From a checkpoint of a small transformer trained on Wikipedia: 9 layers.
Each number is 500 + 25 x the weight over its row's rms, rounded and kept within 0 to 999. Layers, rows and columns count from 0. Numbers have three digits each. The size before them is the row's rms in percent of the matrix's.

# layer 5 MLP up, 1344x256, rms 0.0717, rows 1165-1201, columns 128-255
096:485538530512488518480536460508510531482484455499487494494501549568517505518499466515537512495485510495504506490486489494487532502529501507469483487509473482528484442534500519477449476505511470477512513508480486495552468466502488484483570512524515472469540494499470489517483491500465522480486506471478512535453521555527534485510491472460521572481483521515463498501508448500476537523518
103:521482535450479480484452456503518484523514512487489499463536510524459515518491494481481436507529484478479503504526502494489509508517486480504511500525529520505507519535520445484472535471505522517501507499475536489471521530496487493484498448521467504524483479486502478442517521490496512553509483520507492520489496480531508475485490460475454510453483454480472493533461467504488446495535
104:478460445458506477501510522497532532520528529467498485460512516500564460523528491479524518543499482501507519542484428486504490463506530515543501504518497503485484486507506470477462479515497477524524517485498453491521469511507480506500525467528480481523477443513476510497477519548515501493453506522536533506505541499520505531484479488494512508481471479474511488470495527525458536475530
104:496475504485523527484501508470531497519481483531519483542484472508492493468491510501480449506492479542510479468494517462497523485498437499472543476520485525450458547558455537504507545520499484506444545507557550497514498517517481515491508527493484524516529510504470471487514488464487481511505488519519506503476465536465525505474476511482498530496524500499507471504513476514501469532498
117:478489489489508500510443491498511540482508525473494529473525506525481518504476533498498511455482483500521501487484502473480503517475494478530505504528480520472491482531465502489514469480496509492539488510525470491490502509492536491475469460531504478464487521473529510463524517475463507502503500496483493497485491459477506470524519546507528517557500513503493479529480442512481485462521
098:492512499503531434513495542530527517489459500493508484506518522476540488510487450492485459461488473520554483490488544500473467479506479501520513447498497510474528491525498494516556539502481486540506496491505499444447449436491504536535463474529511483534458539492493473488462483460510541506487480495481542498459470481474538507513534469552502493471515461460517497477475508492519503518498
100:493534493539442512493494528468489526475453519508496484479516500506520519546492480480484517492545507508481469517488532498512490526522529466503547516519587492443525479466501446469479520521481516481551525487517484507494548527474520478491510488500524509493486523474536492506486477473470526517469517518520507462500524510488483494471515512568509524534551462488518504511550472474475509519460
100:483493466476499454485530478467503486463468513528504544440507478495498522471522475503531499509483485499502489486451487518505507525521484490497472546471509434517457488531531483487463450484495473477477500475496505498518517495496456509514495465502486515474482416512523447470514523511473540495511500525489498501500507508487492529502500520507488499526540539529512511498530527522509486528531
099:450523465545518522503556497512500506427509500492498510519502496486475514537489468522502510482477531512501487563494459460510518471476465487530505468468504511477513529491530536491509516492491485450493474519463493502501470560451546514462494547506487524518522520480505497517438484480507472533506458485528524521506560546503495519549489529536497498512507495464496504509489507474534498478465
101:455532541514519510465516497523502505510483482499504501486459507480489512508502484490469505544521506526479450508494473511513488497502491490482489507500494533514460522511559500535501489503537520543552497512475477526505525494473501490549516435497490529535493528511495523467495478515481508455528503487524481526516476508480461538486470496511534501501493497489519456501520481516524530476516
095:498485516485463503489516473492481557499510486549478499541520474513521529517504483546471540477520527504486476485505500494516495498480521471504522477509487497455474469533507514499500510502510526504508510496492525543483506458541486456485526510488458479464490528490527508539574497498493521479500508492538521527507484511474524496535520477471513500546497501481481531524470495506563475497464
100:478516460479474504520483507474534531503517443493499486505494472471475504506511458447508540475529537476495500522493539482495524468519465486541514492504490470497482561517498501468535489493507489461512498534500506477497482470493473527492515514484511486519505550468505486510480507512528498491486468481534489514474462448540499472519519523509490472515517476508508500496487513523519506483507
101:502514552502491520492484500519509517512455483521505493561470500493542470489493442473475526492497498511493516507544454498494517454513499497516511484484496526487500597523451516505494496526478494478546439470494497509470463471520496495503513511467517515492473488507521456528458474493544455481491495481535491499494482527500480509524480515508547489516476485468494485539535427544552491504535
103:534510548497499485492488515473504497474501516542527527471501452505525527513458524475539517443519542490527519485525540526495521464498474518544500519503493501552498505495462501464493496458451503505489495486513470461495542532511500513525554486508512555494479532517503522469558500572496511514461489508545465487511490450512500472492486525537494509528511513540498499476515500516512486492506
102:529483519535482471547481536474502489500487515498480484501493503516494529512515462502478518528517542506434480510536507509531507545520486484493536482509512560487519510511445511490536454474500477576518476531494489509515464461503489485491507460507527510501553520512506483437496509533501518475482497453522481528469562450477500483488485513503502488470519460482514471479456507450485514481465
090:502503478468479498505477495536496518526512456483516470498500493496485531489496497527487492513500483517525453521493481506484499534497512453536467494479499511508515480540555514487560494511465488497467565487509463494500512523464498445507459492514500468477473492543473447550481490487504520493456492478512477484438487499484458539542507488487539532521495500482489517461550496510477513492455
103:466489520455456488499426481504511460473472444558495435485534513464512501526519509512546494535514549505501515486492512486532511479488500514471548509510534474457498444494495487522475513499483484500523465508510506512520535510459493475522478527511513445487480470486558527539493557469450503487499523500518478517480497502527506493509502549490508488504480486530473519529474450479497477473511
098:486483481510463472520491478494476526503523477511479476494469514490520509519515538482521463492501465513532501476505533524494382497477496493470542513508475470526482487477470517502471464524516525506479496511452489486519498525516511525550526466498465511552476514515467524539498469502491465473486495513508501489519480470485520481489513546501505535467488522488536480528486491476486521497524
102:519524466526563516521515495528487469518471512460523480521471478474488488474520487479502472517500485526507498488480497470488506488513490466460490473490487483483502449421530463504525497471442481481502477508467530490485556463503546476485532512471509494514446492485555542501511462481528542522496555464471474524474500515542504479482515513490549550511487525530469447521507499522494514480477
102:533507514501500475501484539512445455491498539552515486497489455545455507525468499510555526541481512485493480526513468537462485469484525481498503510518493469519489483442496499556529495508473482502466421483481519503494525507522476503481524446528536535530517483517525528500510414520483487474478530491512519471509511523511469530510516474509503486528478463487519518532491489519536514481488
102:531556472498502480543503493502513485504509473533508478531475501489524463513469497497481497479496482506506478510478503525530519504535504509469508496527488458511485465426530508531492484489543513484494523476480491501502484493513468507467499523525557517516455505526475537511522503531506525516531538480514483485474508504495487469486534492473453494495475561469520492500488450522545445460512
098:502516471455449511493477516508528517492521450502503509516504487459523511530476498528493487486517524499563468467508526462486532467518509474501532495511449562506551473510488528490523474509533508492464498508502511523507498522482469482563511510521479442537496547516504521509489517514523542485476484474517498491499534471481505502482473511493525541486475515556508514492546520476486465503530
108:507501522483490476511487507480461484521525529472544518524525534484496499517460466477555506500514491467501499532486491515526480493493496446482533525535467529499514476527512489537486516504466501476466541540500505496507480491482467499502497449485501513478458500486507458484562519490505485507483495500474543523536463505524465508491546519428544519540533519488530509526529480474525497472487
112:473504499485497464502477521564502497485504518501477477474481530523536464512547464486501504539526505519489510457488526486570532507504511506495483511514461488490472545517496493469527507514517510458510507505494485508502494486513484526523502492468516539527471476477488515474493507545477463433487496484510511510514505512507527475515469522472470541509471482477518527461506495479516472539481
098:502490481512555522473536481543457498485472505516474468497508482504504494506517501508502470510479462520523523538490511481508489554469480487463487515478514563486522502484488482555468474457488525528543492475487484455488523478489424470518489485504542528525442512497509517476500537532549505506525495506490517527494517540493516522476491473529519463496502464489493505492554464512470497486495
098:485492498530506506465518500483534464457510500507482559529532457499533553515510457503494515484461481504499494505511483505475534527481493517497503551483489506484535485517510544518483508516491481481491509466512467507491526553500539478478472451488503469481473462537540497474480507543497501497538494521499492507489522546508491507488529474476464533519470508554518455471500510494478487519511
099:487499526514501476515490479493480495526520514509499526509494495523531527530530486496480489499501524531531488491555543475550538496476470464454498547481479468471441498495494523492475491450465501507503490499510441511471520538458521503519520496487513537512494505509492493524500490540546463477522501503515535473475464516506519520451492508509501516563529506465527465488497507502473493522467
092:550503463523482452475539510521505444473517490508540488524496456481465485485499454479505496470523488471475521476529523490509487445557521529515487462468483485502495510483528461499505504518511510485484492491549515479532494488505432505533488496515507511459520451505523519528471453449513476464467529525477507490518479520522475500506490526511523480495542513476504495526511508559486503517514
097:504519473488495491548489503495519510526461523484532540515453524485485502507482495524543464507515487557498511514537515521504520443503488502512524503481503523542482502515485499473531514468515467529443506515478519492523468488529496495494520510505469501474471558549502477459477511485537501498532536503500497512488511487490509497514521529517500529516504494490507545519500495466458513473504
099:471488505493503532488493501504512496497491485495521482451528486509487544547515516460488496523515495477465498505481498494511477463461496512501497491529478490519516497523482513546492462535494477506515528533529498528522472500522522510535509515460476518469568512522539491518454477458481543485461512484508563491460511526540510509524464483516481553447539464520515501473465461538542536503503
102:555472522537475514505464479537506522504512532508496539493503492535498500510523483503507499531489539455524497471510553468486491487528550492489558514497499468475481498516492493521505512549533534471545505511477523480497482527520490508482473522475497493465482508480494540491504522526489530485523480452509487488533470489557507509460448512500464490488472461523484484505485503461508527452468
099:455490533476500510475473504501481484512533433524466514509484502502514518507448447541504480508500495470476529497492421509464508436494461530517538464446504549520534457488493510481470447520501543475508510524509524511504497516526487518509540522497513475497538423522531445492503483517489496476480495539494510487512511495512450475537417496505494510479511527490495551517529513493532538547517
104:536494520502509491536542475507477524458487537545456468482509520484475487459453503515506506527476492505488554468527504530468482539556516507483469477517475509527466468507517510468561501499530523478496492500527502513486519505522525544464507491522495484510470479479509496472519502472472490493512528488498500505515538502495504512500504479485495528473501514535534495547493485472545512520503
103:478474469527523523498519503538512506495466527497560476444512510488491493471501558501492463516488523496508464539492514485494480525501514489492525532529520486523468547513476458530506517475493550519527523493490488464459506504530501532477520455486499485513474478491498488516510489469500450485498538542497502532489541491510490519495517502518543538490472459515519508529512543515528500456543
092:473491497526522555501536511508509494439533509461461467524476520518508476474491510529496491484501463553503559493479499498503522488470525496468467538463524527472522544551468525448491466469510535507470522524530444520513509512501522493507512467507486528453495501475498495468496519505532477492507477461492496549451550504529468479519487485479500528496508485466531534534508499481488497505506
099:503549481545544538483494535486492517533480526504517474547497486525519463536485455502495539484488487540516519526478520498482450497529547474491481521490520509501478496512529481524527510484526503495536478556519500537507524470512532482497528504504491483533513514493472499469494508460498537538412527503539500517499486478538503503482512505463478452466514502533512541513542482487535494462502
100:526518467455491440488516512488560513501494497520480483495497504455510485466491473529518491521482489503500525483515497484477485485546506477517495490458511471488481528472481484470481529483512477511492517523500503495498551508469504524502494497500470506534475508526484469503536436506521516500476540531513430497526507498525526502502491501513489482499545497469522554473482514494509510497468
# layer 5 MLP down (transposed), 1344x256, rms 0.0629, rows 1165-1200, columns 128-255
097:499499480478466490516537493476506488557498496547502509513522462582468476532482480475553507496494535479536497497539516448457510506489497497497480527522509495489470479523492532485488505480504501495538466548453482477495513515504495548500538494529456500514498511535466507546493538475521501492469507475448505501512485469487500486511506479487490499533507494515471519518439489517488500530512
102:485521537500482523526484446451503528495467530514501463494501477525475494519533491498513492499469443518517502486519519508534471483502485501531473473465539524501503514465542492482486496520472513510517470514493502502500549490517494487485494515497515481508520439513503524517530483530501478504500505535514474480521517470478534490447474491493545487498492493532482501497503567524483480506478
105:481526499496525488459527490507464504486492479500527467460492478510500453553509533507496539503490510491493549513510479521509487535479513518489517472529487481499540463462537428452507520473529481472512489527544473527535510491490505521516520489506504522499508481495489532500498527440500523484524559531534503554545529503493476533511476518505497496484532492493508465462463470473491523464515
102:490513532486476512495539509527476474499487498507503490498513461513489465523534520465507524492464541549535505493507465496506493505476512470499478488496495536519471499484503497444488434513480486520493463454503496492511489519500465502501487465498530512529510494435502527536511550511546514492500500503506470561472535512462486503480531540548523494555499485487539562530494476512479498519515
096:507507537509470500493496475500518483497515490511505501514507508500482539495482513508502508500480514498497484508517498482516520490505532469492465491486493488493482475520504499507476495480484491496507489497508512470510482514508493505491493485519482486480509516510509505516496483519501490514508523492468493495484519500507499493529483511477540490479517503500494486522501519508498518513528
100:523525522524506484491531510479504454473438477505527501495515510501532546517489487506499493488511504479505452487494475508508485486460457508509513527513472495508502485463482520524535518525511513517517539512525579480523459478527482469494464511492491514483485486462465494479527508470513498498506530506501502520503508501463445460489541502491501508499511467476501524454446521546481490498488
102:511499504501503527442504472536494539567471499506499516494457475503504502528488505463496518503498500482434489523514507474483467498490500501513487504491492496516480507491474510489496492536452509517541502503487468474497502484523514492489534531520526499519483487524485455515527511526482468487471444488509502431516532483452513451486463514485487527529496480461498465542518499513533533528510
099:511506508488518539479545453490503491461513505515492531509500486505496500514505525516465518494461537487472489459467467496471519518537465531492495517494555495436475483496516501502501505498507487501535497453493492471497494457517467487480497488489490466459494509540533464570492498485515509486488507471480534544470512512504503537530537490500444498551504511512535500495554498506487529520480
101:514524479564529514491491515535483466487474523486506516525470480496487467476501507513531513530467526505495501519490455510504470535485551485521478476519503540444514567486497513468520492429537540465463493495502478479475501477501509518487488505521522480503514473565472516492500479501472543522521478507538555471464515490514534490475494514481482484471495459500498539488513463523480525493531
096:539504471491523501531484463514508492503520439491497486511473481479480492492497508492521537492527480530488500479455494463490471505478470519465504496503502541497513523519493439499509458518535488493493487467481503504518501509512496488467505480507536487516513471484481498489500527465477507495504529516545480517460513499470499480412531488489503501480471487459532475482489513522491429496486
093:511474492493491499489522549507486541452489504499473455514483487476494510488504518512538514443495470532494537453502505505506529505525494460514498512491527518503514531510526503508525502555478507479481519458486525504506469566482508514475469500490517529477522510419532527535498530516501503464477517518556520475459479495515445518498509488494511512473515502453501499495497490489496518515492
099:495533526500504459469489493531537508498504478510459485538531487469510525459498522552522533515499500471509505516531554513500459508522498497464475516533530473501542531486511535486467530509512475473434498491522485512481494503499501504522481510565523544499487492501483491510495493500496466542539513489503502484501449488518502474485500506470472500548495474508481508525551471505478557522528
100:501489480483515535509509509523500554528474486483444523493482467518497516503522510523517494487517521504504494504542556484475502531511527503511525489483456501489455510516531491547558529474462512478469468492523497453526531511486490534521555439486501477522546506568463497511474487510474510513499470513518511534528477516473542493479494493487459508493505541490508482493479495511520509498480
102:488478534495481520535485487504531542515500465494521505491523487471467497490495490526506555509529494475517500500496542517501511493496528510508518475530482453478523535497484474512471483448488513568494490497501472475491515503482485501489535473466477498528507543502487474436506549453553505535475470456527468500497526506498513474507486514465463492504497522517499535487527465534506459529506
101:497566489503540519475518507514443509470523498510467508513465484517488473483459549516531537527504556467529539541503527515497514518510478495521466490486543497493533500501541504472562520498539517474498446499523485507467527483504513543473476488505475489492481516514481492474520538498468497533509519557472497527497529555543492493519484472512474481476464543516486532486518545499521482515509
090:464537483518489475491489509585536494487478468520481525504529477535525482512493513477462499486499515483523518472568452490469491510479532491521523480544508510502473496537497496506499514516481486526524496500526489477496490508518498458474499524544498479482468483532509477496534467505471537499495525474461485448493534519494553475497520506467473452517516541500474496508493495482553511478521
102:453492474491559492525524504503477463517512508481475517490440514477492482492545513423517457507484555526490496517477513516472446541510488529462503493534467489514520509516500516501533495478465513500482488527517513515488475474489538523511486487512505508465501536533486510509459517527486456542493492433482468541513518483534499502515492514471531488498507547488491520527505473466513492493520
094:522511512498529472503498489497489438539491455489518528508505525520509480538528477531495444513516505457509479487428505504526524512478505506515452474501511495496526462511530505510475507536508481512530523507500501495503502493489516513537500519510531492512522441516480521500493508496451493490493546535513491466515525463518534531501509464533554487477527566501498514493506492522509528489495
102:465484451472521480532491507435513481525463516479503484507499501460519471501483491474525479527491486499498473520463529467518502513511499525482501478514491535505549516507504510518534511486471465504478495460541505474533519530497492480459505513465514496490498483454511483537466503499519501492486517486430492493503512504493479528529528544493548532499526513498487481508493500486495506467477
103:552513510479496505517494549515495553491534489519512492455512497490491499529462469474554527501518521484484482524515480474477465509491559477496504483457465453493512452511453520540542484486497480526457483496493487482495459521502468495481467526478502456534509528517486472520509477459529513505558532503499528500525526546506509457486507570469487501530473493479508516509514469490480532521469
104:553523483437537461497511504522502523483477525523532552526521523488495514541484518449488534482471520532481496539522449498505503454511506496534500468487522513497475518522528506513494486532485467512474470496551512516489498533500459542490501523469445482525490496486483536456506518487464499491491502476437567508453498483511476541496509521523493487480447468456509471478474494501491491482498
097:519489520500517537504488502498520458518492523498539469530478496526526526468491480493480484519493460456492513506501526480501481490504498454494534504525497470488487503509491528502438535478470435530518502533487504508497480512525447530534519525500506535524537484499495482528508535477537514495499505510488508460461442483489470495541488430547480465518505522468530507511516518534502524519545
108:542499481494490490493463481478494473505503500497513458516536511497465543485497484513498507439542503503485504514462498488501525483504532486487465481509502551529456503550528518495472443512488498443478535459516481500541474494483478524526505525511474499499504447487489525497534465479492517510488508542515495544460511526499470472526542496467524515519563514466437522509538479483485499473507
105:501527507536498550491530488466498520508490472513516530498523513493486556522503494542465503482494524476500506501468477520450441479479478526515498481516572511488491481469485494545465516476488497515470500495478470494498496516523509488474473544513512477517523477492548479526468501433485530509509496503517463521510507464556481530514529498499525454499506515546451472512503532523526542448488
101:451481515533536496520538481497522493534496492470449519517449475488476507471451489469453452520499485520514503478511532460510493508518467527503468487473504515523478523504456508512507520450496530489525479537500500484480575505545493521493502509497531474490521516498478509455493498507522460519514495497525485477525498509530517465419509505501513527539488485529509481496543493473475504482472
100:495508500505549495449503534482493520531498496576543524487506510508487476485501456540501508493532455489568519497525534501511497473515496558503518521494507507500496472543500501485497494510524538517456483502523479530522446521486485500474431470513471513468521484500535471514478546475527528501525533525480501525503534518513531515512506502526561499497468524492481490506501505500495481503503
101:468491478519503484538508462493477534506487490518512554467473500472526511522531488500497461508489522509477493519505497460511552507507514466502490531525475445538513449464508499498512536528516500478472551477492534505503506482522452487511500492490522450503498498504490490480502500520476462513486501497502529502535496515508497501483472469507500478456505492548494510508514516498507492496479
094:527527491474469494543533517525496509464511489478522451480524468507489507533517488507527506519519466510508515464527468480504521467499510453493528536512485507514489492523481497469486492525504546474524507503497487507486465530517486504499465469525513506486454533433483482510510512511462495437467477514482526520507499526559466504484517490501482511482496491524531518523509511519513473508471
099:506495507515514497540492515525480504501493489526520515508494501498504493502510509527515491480484482502485517480505515491508542510515502478442489489484541492538481515504467504528527523466491495522523494505505468485510476493513498518529544513518474521505514575502518503496521482506483498532491516415525527492469488512514509519488502531493501497536509491485499535468555535464489485487475
100:493478506479494459502422485463495482508495518489536457493496521546511532505490491515545525489496452498486495509496530518535501489513524491501461466536484459523524512511491472521487501509535521504519515465492536515502490448505491483542499545479482486492481475505502513434521463550503480515502489503469499459487457491482486464488494521510469476529501534499511521541490492499469471475509
098:506520512469518501494483526512459522515523516501440478500517522484464495525516499553468525489480474509497481456508497490469472544491503506511485522493480469502495461509503491507467466504502486497509499518434497533525491465481490532509480536522491495525504491523499519494534491488521490481475474497462470526510506504507540497478482495462450509510502477519475469486523490523515521506482
098:491475519481464509486459471552519481498477465523521502518514512539514506512484494499488461510487527527474530556535476548492517486499492488476557474522490493456521502476538515508515477493516485440531482568560490503475499482498465447497562496505522488511470519480516485492491509540496496490529498525478558462478536485489549497428494475493528507528535472516523474507522510512475512480473
102:446509495479474449557486480520476457493487471497495467456483544508480488478520480493509467474503480531529498497506507498528521512469501496507499540510499482522514460500489505514522488504522554501517509462505479446464456532464506487498501485465543478495516508488489479514510515504517488515487524518491530469432484517497488524492486442495526540545543516505466505510469506492528499507486
105:538474520471544508495541502500504502461452508488530480426509525492497493448508551488497446501484522515464449508480518522509483460495487515525541484501502501510474515507492493516508471486533511526482533495470487463511551505493534527478507496475535491537442503450508491490494487477486495506454520516487484489512512508512513512509469532490503500506510514504448553437519503515505484482496
085:483503553490461448508469476493498515520438469509529536491504496518474530519491475520506532485486498472517492498549499500492506468518493490510502480502497463468488496517486502499496518491486466504516509525511533521490520492501464480502512548489505509510507532554536510463542505491472471535499528470474504435504489475495539511472498484509503491564490477527498446527503538519494512494472
100:509509471478491482497556474513520494500462517476515511503497489510519483506489511530502505468502493428508497496523530508479479480523483463509479517543513533502518472434504526507505507539536510530511515551473475528537511484513513504490503519486516478459513463432488494493524533483497482493501510460487505521502523536484503519487474540479497504522520520500504504477503521505528525469532
# layer 5 MLP gate, 1344x256, rms 0.0776, rows 1166-1201, columns 128-255
102:515497495486494513504492499461510549491444450472516475525493502557506447560527468501438536530482504485473511504503491496477529495498498452494507524525481527504486478500515455483511501544479507471529520492487510521426475447551506524483494447576490463494482520484511471523500557454444495502491531442494472473479542487510502539511510499498490475505499509506541493480495470511501511461507
101:496530503520498506549471523528520487544503508514504499524543497517467484514500495523524498485493496479493460502458518532509483523462509480504516472503502532495479479517448501542516482559519509516543518461461508532473511550494504500474484472489485515495511531504510488465490487500514502468513454474454466468494461515514483473516483525537497525554464510515519511511531484469508469534494
107:509514533457495472551506490505474519501529478480462499463478537479523520529524489542527482469499486489469472515503463488482491494516505541458471513500514477489505499528517473515470514520493501489494532462469452491498494523486492491469485494494516460451506558445505482570454513508478494517543488495475444512477476490520486539506474508500548525492509504526455467475481478483481518476528
108:463485498483517463501477457507506498484525511481457559473497497530491500491518553481494495513488521499509481473479503504492496551525492516506493489540502460502472515527489498519513494462518470530520527483528477493505507525492555473490507498505506454447473504509557488545484493466504520533512488475466501491480533471479535483542495520568478512525486518472505461532505501529471490512503
103:486492518471505500525472442526509526463492506499510555511501534462473493539521496479475473543505521497471519461532483470442466506501472524508477458527463496495501489490522542530474512493538543526539530506497507482487514528500520502513529515487491474488494474515469450498506489478448506521526507462542499487510497539478497547528463526528491510473484519534461509555450466514514500491491
099:502514510493490466518500526484544510467495512505507489477496537480454476521492501507509487494531476479493485519474487493513531463513494522461482524496482519478510480540505501529454509471541474531494503518534508484535500520475496536503481539502531538528507474527495467530518544511468481515493581523505474474433498523496502493505450534517488507487530473504498472510466539507478484487498
091:459498542502545487488487524537483504494482505506468496525531495509498530510528531493485515525471550546464470492441522451486495522513518507482534484493473517529471514507508500485500479466519476465538512502522472462527524468499507443469478484480505509531520470473500511511459479514508548526479492441505522524492506517512494488502460546531464506517521481502499465494518493462481538525470
102:498451486494476490508508494486536473506509514500486507475482518514493502452491541488508486488459569510503487489458492501496482467563502512492463492502517538499531516508495531498491485506478466570469466494546527465471495501489504512500530488481498503480546423504520496490523494507543526525512473527486532489510493488502482484493496500491489465518463472515550460512528523476535489463556
094:521491484477457478548486501477531497478528545528453485480537557449487521513513489508488547493486476523511495495504500478507509501500523471524516527514504484491512491442506505544486479525542491559476512506538478518520476540463498457517490512460483520479512472503490451514502532462494477519514527508481474484513479460484471486525535546489504530511505505478469499473510521514472518538461
083:508514528493451476499463527516512500477495515532491482515489479514460489489560480476516505491503508508499454494513542510436517524480506497549506491477519490502488454468502503507536479492487500504526503515513520472529507524523545501554522518447540497498453472504483554496535537507477526498507495514459500533500549490471494496504475522531528495496501430451508490471529548491512471539520
100:473503526501514547551438521525463474475494444485491534523471509474541527535461493514497500552485502493542522541472513520517507501533496508548502516501488521489505470547537465511548495522490506515494511482543518498490502496517476484512547501489495460506466483494501480495496513497510510518540472428468472519510472472535495505517536520507539486516483482511481505504479462481526487473557
101:463523473503505530519478537514455509514471519485522538503518499483463530507502464474502514490485476504464531535525456518479479510525520503508535514555509506483458485494496505495519494491495468496507504471513470504481489462523505441461506518535509506488494537492519505496512509474475535457490538502455515480494526481519504542508535467466538490477495498500433450493518475541515507494468
107:534498505509522511497477474449527517540509510494537506494481456532541515515528478505506508548500515493504505511451509544496484524464531506502518515489494508479488485535497490525484485532544455502486544495542501488516546514538498494488494495518472495441532565504510513512488513508547498474478492480508492469492510541520503505506474491475471512518538513532513481504503503506509483480493
094:472457535500468543499519479525476522507506513529475491538496513492509471480489525470479486476514510498513509565483482508514462479493481540484503486503480513469515463521524540574499496500508471494464462551500532529533509526511459512491535539516476520499518507496501524508514517534495532507480484494509577492517485485484549505517477464495505540525503525482480511469484513553481519488509
080:500467445520523457513506476514480499502454496479482481490480480493487492496527456471522472541467476468491529531535470476520540554499529461525505511536531487495461445522505498539469480521441507542490478488517489550490484503498453482503505500515506475526551502503524495457462481493462514478503497510489513490489494468483529512464482473476513490504512511509543522476502479484492495483497
104:519487482525500548503548488502530511495500514524476494491541513485530504486462508514506434496458502514509489522462512495475496525525519486494509495500494475491491510455506500536540526506470494504499499491489535472494484523494488499524471450483487512506500493556490473455488448461505461495548504511529505437521508472545556540512493500520503508488492500511525495507571471471471508515540
093:528491493489530478459502494527496491512518467517523560462508518552542532489474498491503488499492539452510499480478509478521484521477493473524479466445530506530488503512501492523455527499505495481475548453512519463472486470492525504521544477530503498512504489498516516504460494460491490461516485554481489469508515468483526512529499498496510508512513529542513490522473490501520503502516
102:506546478483513499481532511540517539478516510488503531507490533494470486541487520549492489517540532488468513465520518531494491466534501554481470456485504508483459513494484511475530454553552502479535496526457489487485513496526537521509453458524464471462520487505496515509531476480464511494567496474523456498510538489513518512503505508495500440530448468488522425517495494472484504463519
109:524484494525544505489508519493497516509517536483482496503550512520439526516486517497491445455493540503504492526485467492488485497491476561491476520524495537488538531507508530527468517492501492476539516497479494501502461508538531490476491509551494536484508491535510473463485547523496494509514509515499465501471492501521483524511485525500490553525491506503506452522482479536552486460508
098:544484495534507510485516468494486501501511481507460475474527498500459467456469506492511495505497527502504512502498513510522519501485471438549503507516480516479507500478461528488508532541515465473494428492506494507547501494498546528485470457502548472511510487510525529463494494529506467528492534488420472512464527510502511525481505466437485506556484512505539489475545482493482531465517
095:491467478529476520504503527518487474514443471492482496510476536478500478434470544486487514488516481542500510483478445497455514484447458523479495486494487481514488478514470524468485508493496435523546540526517515502506491515480509484502494529501513454484489541522489468466518506512480487499522517502478453467485511515514531512539494506531503505490456523463496503520522484501528494525514
112:509499506527485522512523478465497533506504527513501552510485523485481526511503488495519457511464479498500474498500478509510486494484455511490501506470514500574486531523512516538500525455512453486512533490522492514483469506461493526486501508510527471492520501436493485481447480490514512539515576476470495474502536490557486563454462552552443511513523491505539474547480504538497464502459
121:504478476456506474469478508527483486485510515512513464516487517514526465492523510501514468518491502519482484484504553490546579527531523465502520521504456502526516522567513496469533482486530509511535489526530532471504520483472513523500534479503524519529466516495477516477508507568524494512495492452500526476484509519471526493499464504510471543505483481469536513506489489467498456541535
097:498521475450526472481530525479474522459498507508467495482508540532501517519499542501463539497551506473495505545462470499498501514466476511507501527491504476505551454479504558536509496471521536504520487441535497533499492478444527507525518492492512497520497519506490478502502481510477537509501467487479471522493549507478516501504513496523495507520473511530521484499541511470494482469562
102:497474504442487499482498477532477512477506514473519511533529499517516471486458528445487469490470495507530469541478443476489556471482502488472468500476519541532504514473521524471513481475498462476460513529520519486489472513481517503477503532483544516459489513520530539505504495501536508490505489497468496468503485484509530514553508506522512551438494512531520456507534482494511475512470
102:541453460482519480511470518529499502492508525502514478482531444502522481499521511486467469527524522487493520521453512433456477461500509452488516473530498514555531510477522486471500497504474495483449493486481513491475513481526473454547499477458506520498512479524563496528522505458505535528525501480498490465548493466555465490525508534456516534491532467503520494495516503482497495524511
088:502490531471559523488484448518521461490432507506471533534491484455533501490448524523487504544467561506496515502472487495514552496494483533536489532472506505486514504480470515529501542478469472522494516521500506478514508484513513499481491510496530492449486509495497490507446509492483468486521483490499497480469497473492557518515481492521485515529544503527480521507486497443543522472516
096:472515440518482511491511518482477501510466545483466542520489527530487526504478526490533477533446515565478498563500471479475498512489471511541485503505515513492467465462529534494503498510503439514523528526532527518516491507529501482463498499508490485503523524469513481504509477500478543498542492503470478485492522499500473506520564528484476502463501492476494482484482506486497497450531
103:547473487503494520539477486469528506497464481499513503459490557484518497506472499457504510492485477535448497545514493498513498430518522510466503485568472498532552500497492494528521510505521495546477473498563498519512563531503520510505469543503467484477490515496473491496471472492496486536528509453493538430516523480491522532489496541516516470492546462479501507514453503520569500506500
102:551502541514507480552460506528502545508488549494482533495494500503515488481480508509522499531439486513453500477483503507488494470539497533540517528526488452454467492484494513519495495521532465454482528484572529478495522470459511521520471499507548514464487539502498492521458488491530471538529503522507504474435489490512471509510465536533501524526481501530498449500468511490501517534534
099:540454496531474530513520481492532556481490499477583468463472504513507532529511512493469471534490489545490510504514495481507526524509511495492503459493498524463515507520521531477489487554535500466524524487556494525505477504544531533525502514584482462512541533508475488520473500517527496525549532478531475480533512487495538502447547476455531498533475466481485493522503489502510537531536
101:533490484532489512549488520517479508499457522538449529506531507524510496467520507484495505527433507516523505490480517521523476509506483498509524485531484507515513463491528497522483500540499494501532476436504491545544558490479493508439454478480449447507518521481489476463533501481502491511503477480552479501474480482501478503477498486485491516491507540508469517524492500495490531478503
104:483510509489528536523483498482509476470500499523547499506558445514524521485535518487478474514502544538485465494515507487504531481490457479500478482500515530523482468507569506516498511482500517475497515487462501488496525541495492505474506477517501472524546531465488503575490473499474544501503503481482482492490531486520514501503499478539464515476491551485542469513460482512501538513498
082:468498476541465498475513505530502469494518518516498521457520450521510467526507500465513485472496514491478549504490507494518491500526516528468514507543532460492484447453474457514478540477489513505546515521529456479482500499545534503510497459483466450479487503529488483473521510493505452484534480482483493465497515488530535531500518500491483518526507483497504509500441528488511521557537
099:478480493525504542530510462520447537470444542482494532494503519455534518505509546478514507494486506507457458467498537494494496514497504508503496474484477490524492501550503535521522554482518487530504498484433465499511493493537529527512508548500470432484520506496488463542543478506476522519519505529478500489449506528526499502490449491515515486501509567471493480492518490490501490533498
102:487475487475487501531469541477514515503477522505499494503509481502496479466492520478519511542496499544460504507480522453511517527538459485530486446507463482471475473525502517470520504541521471502509458474504481472490515465475543490535485456510457468519504494460484419502470474494497511551507518502492479466482515502504508488516510519541514491468518563463546511530487502507504495521498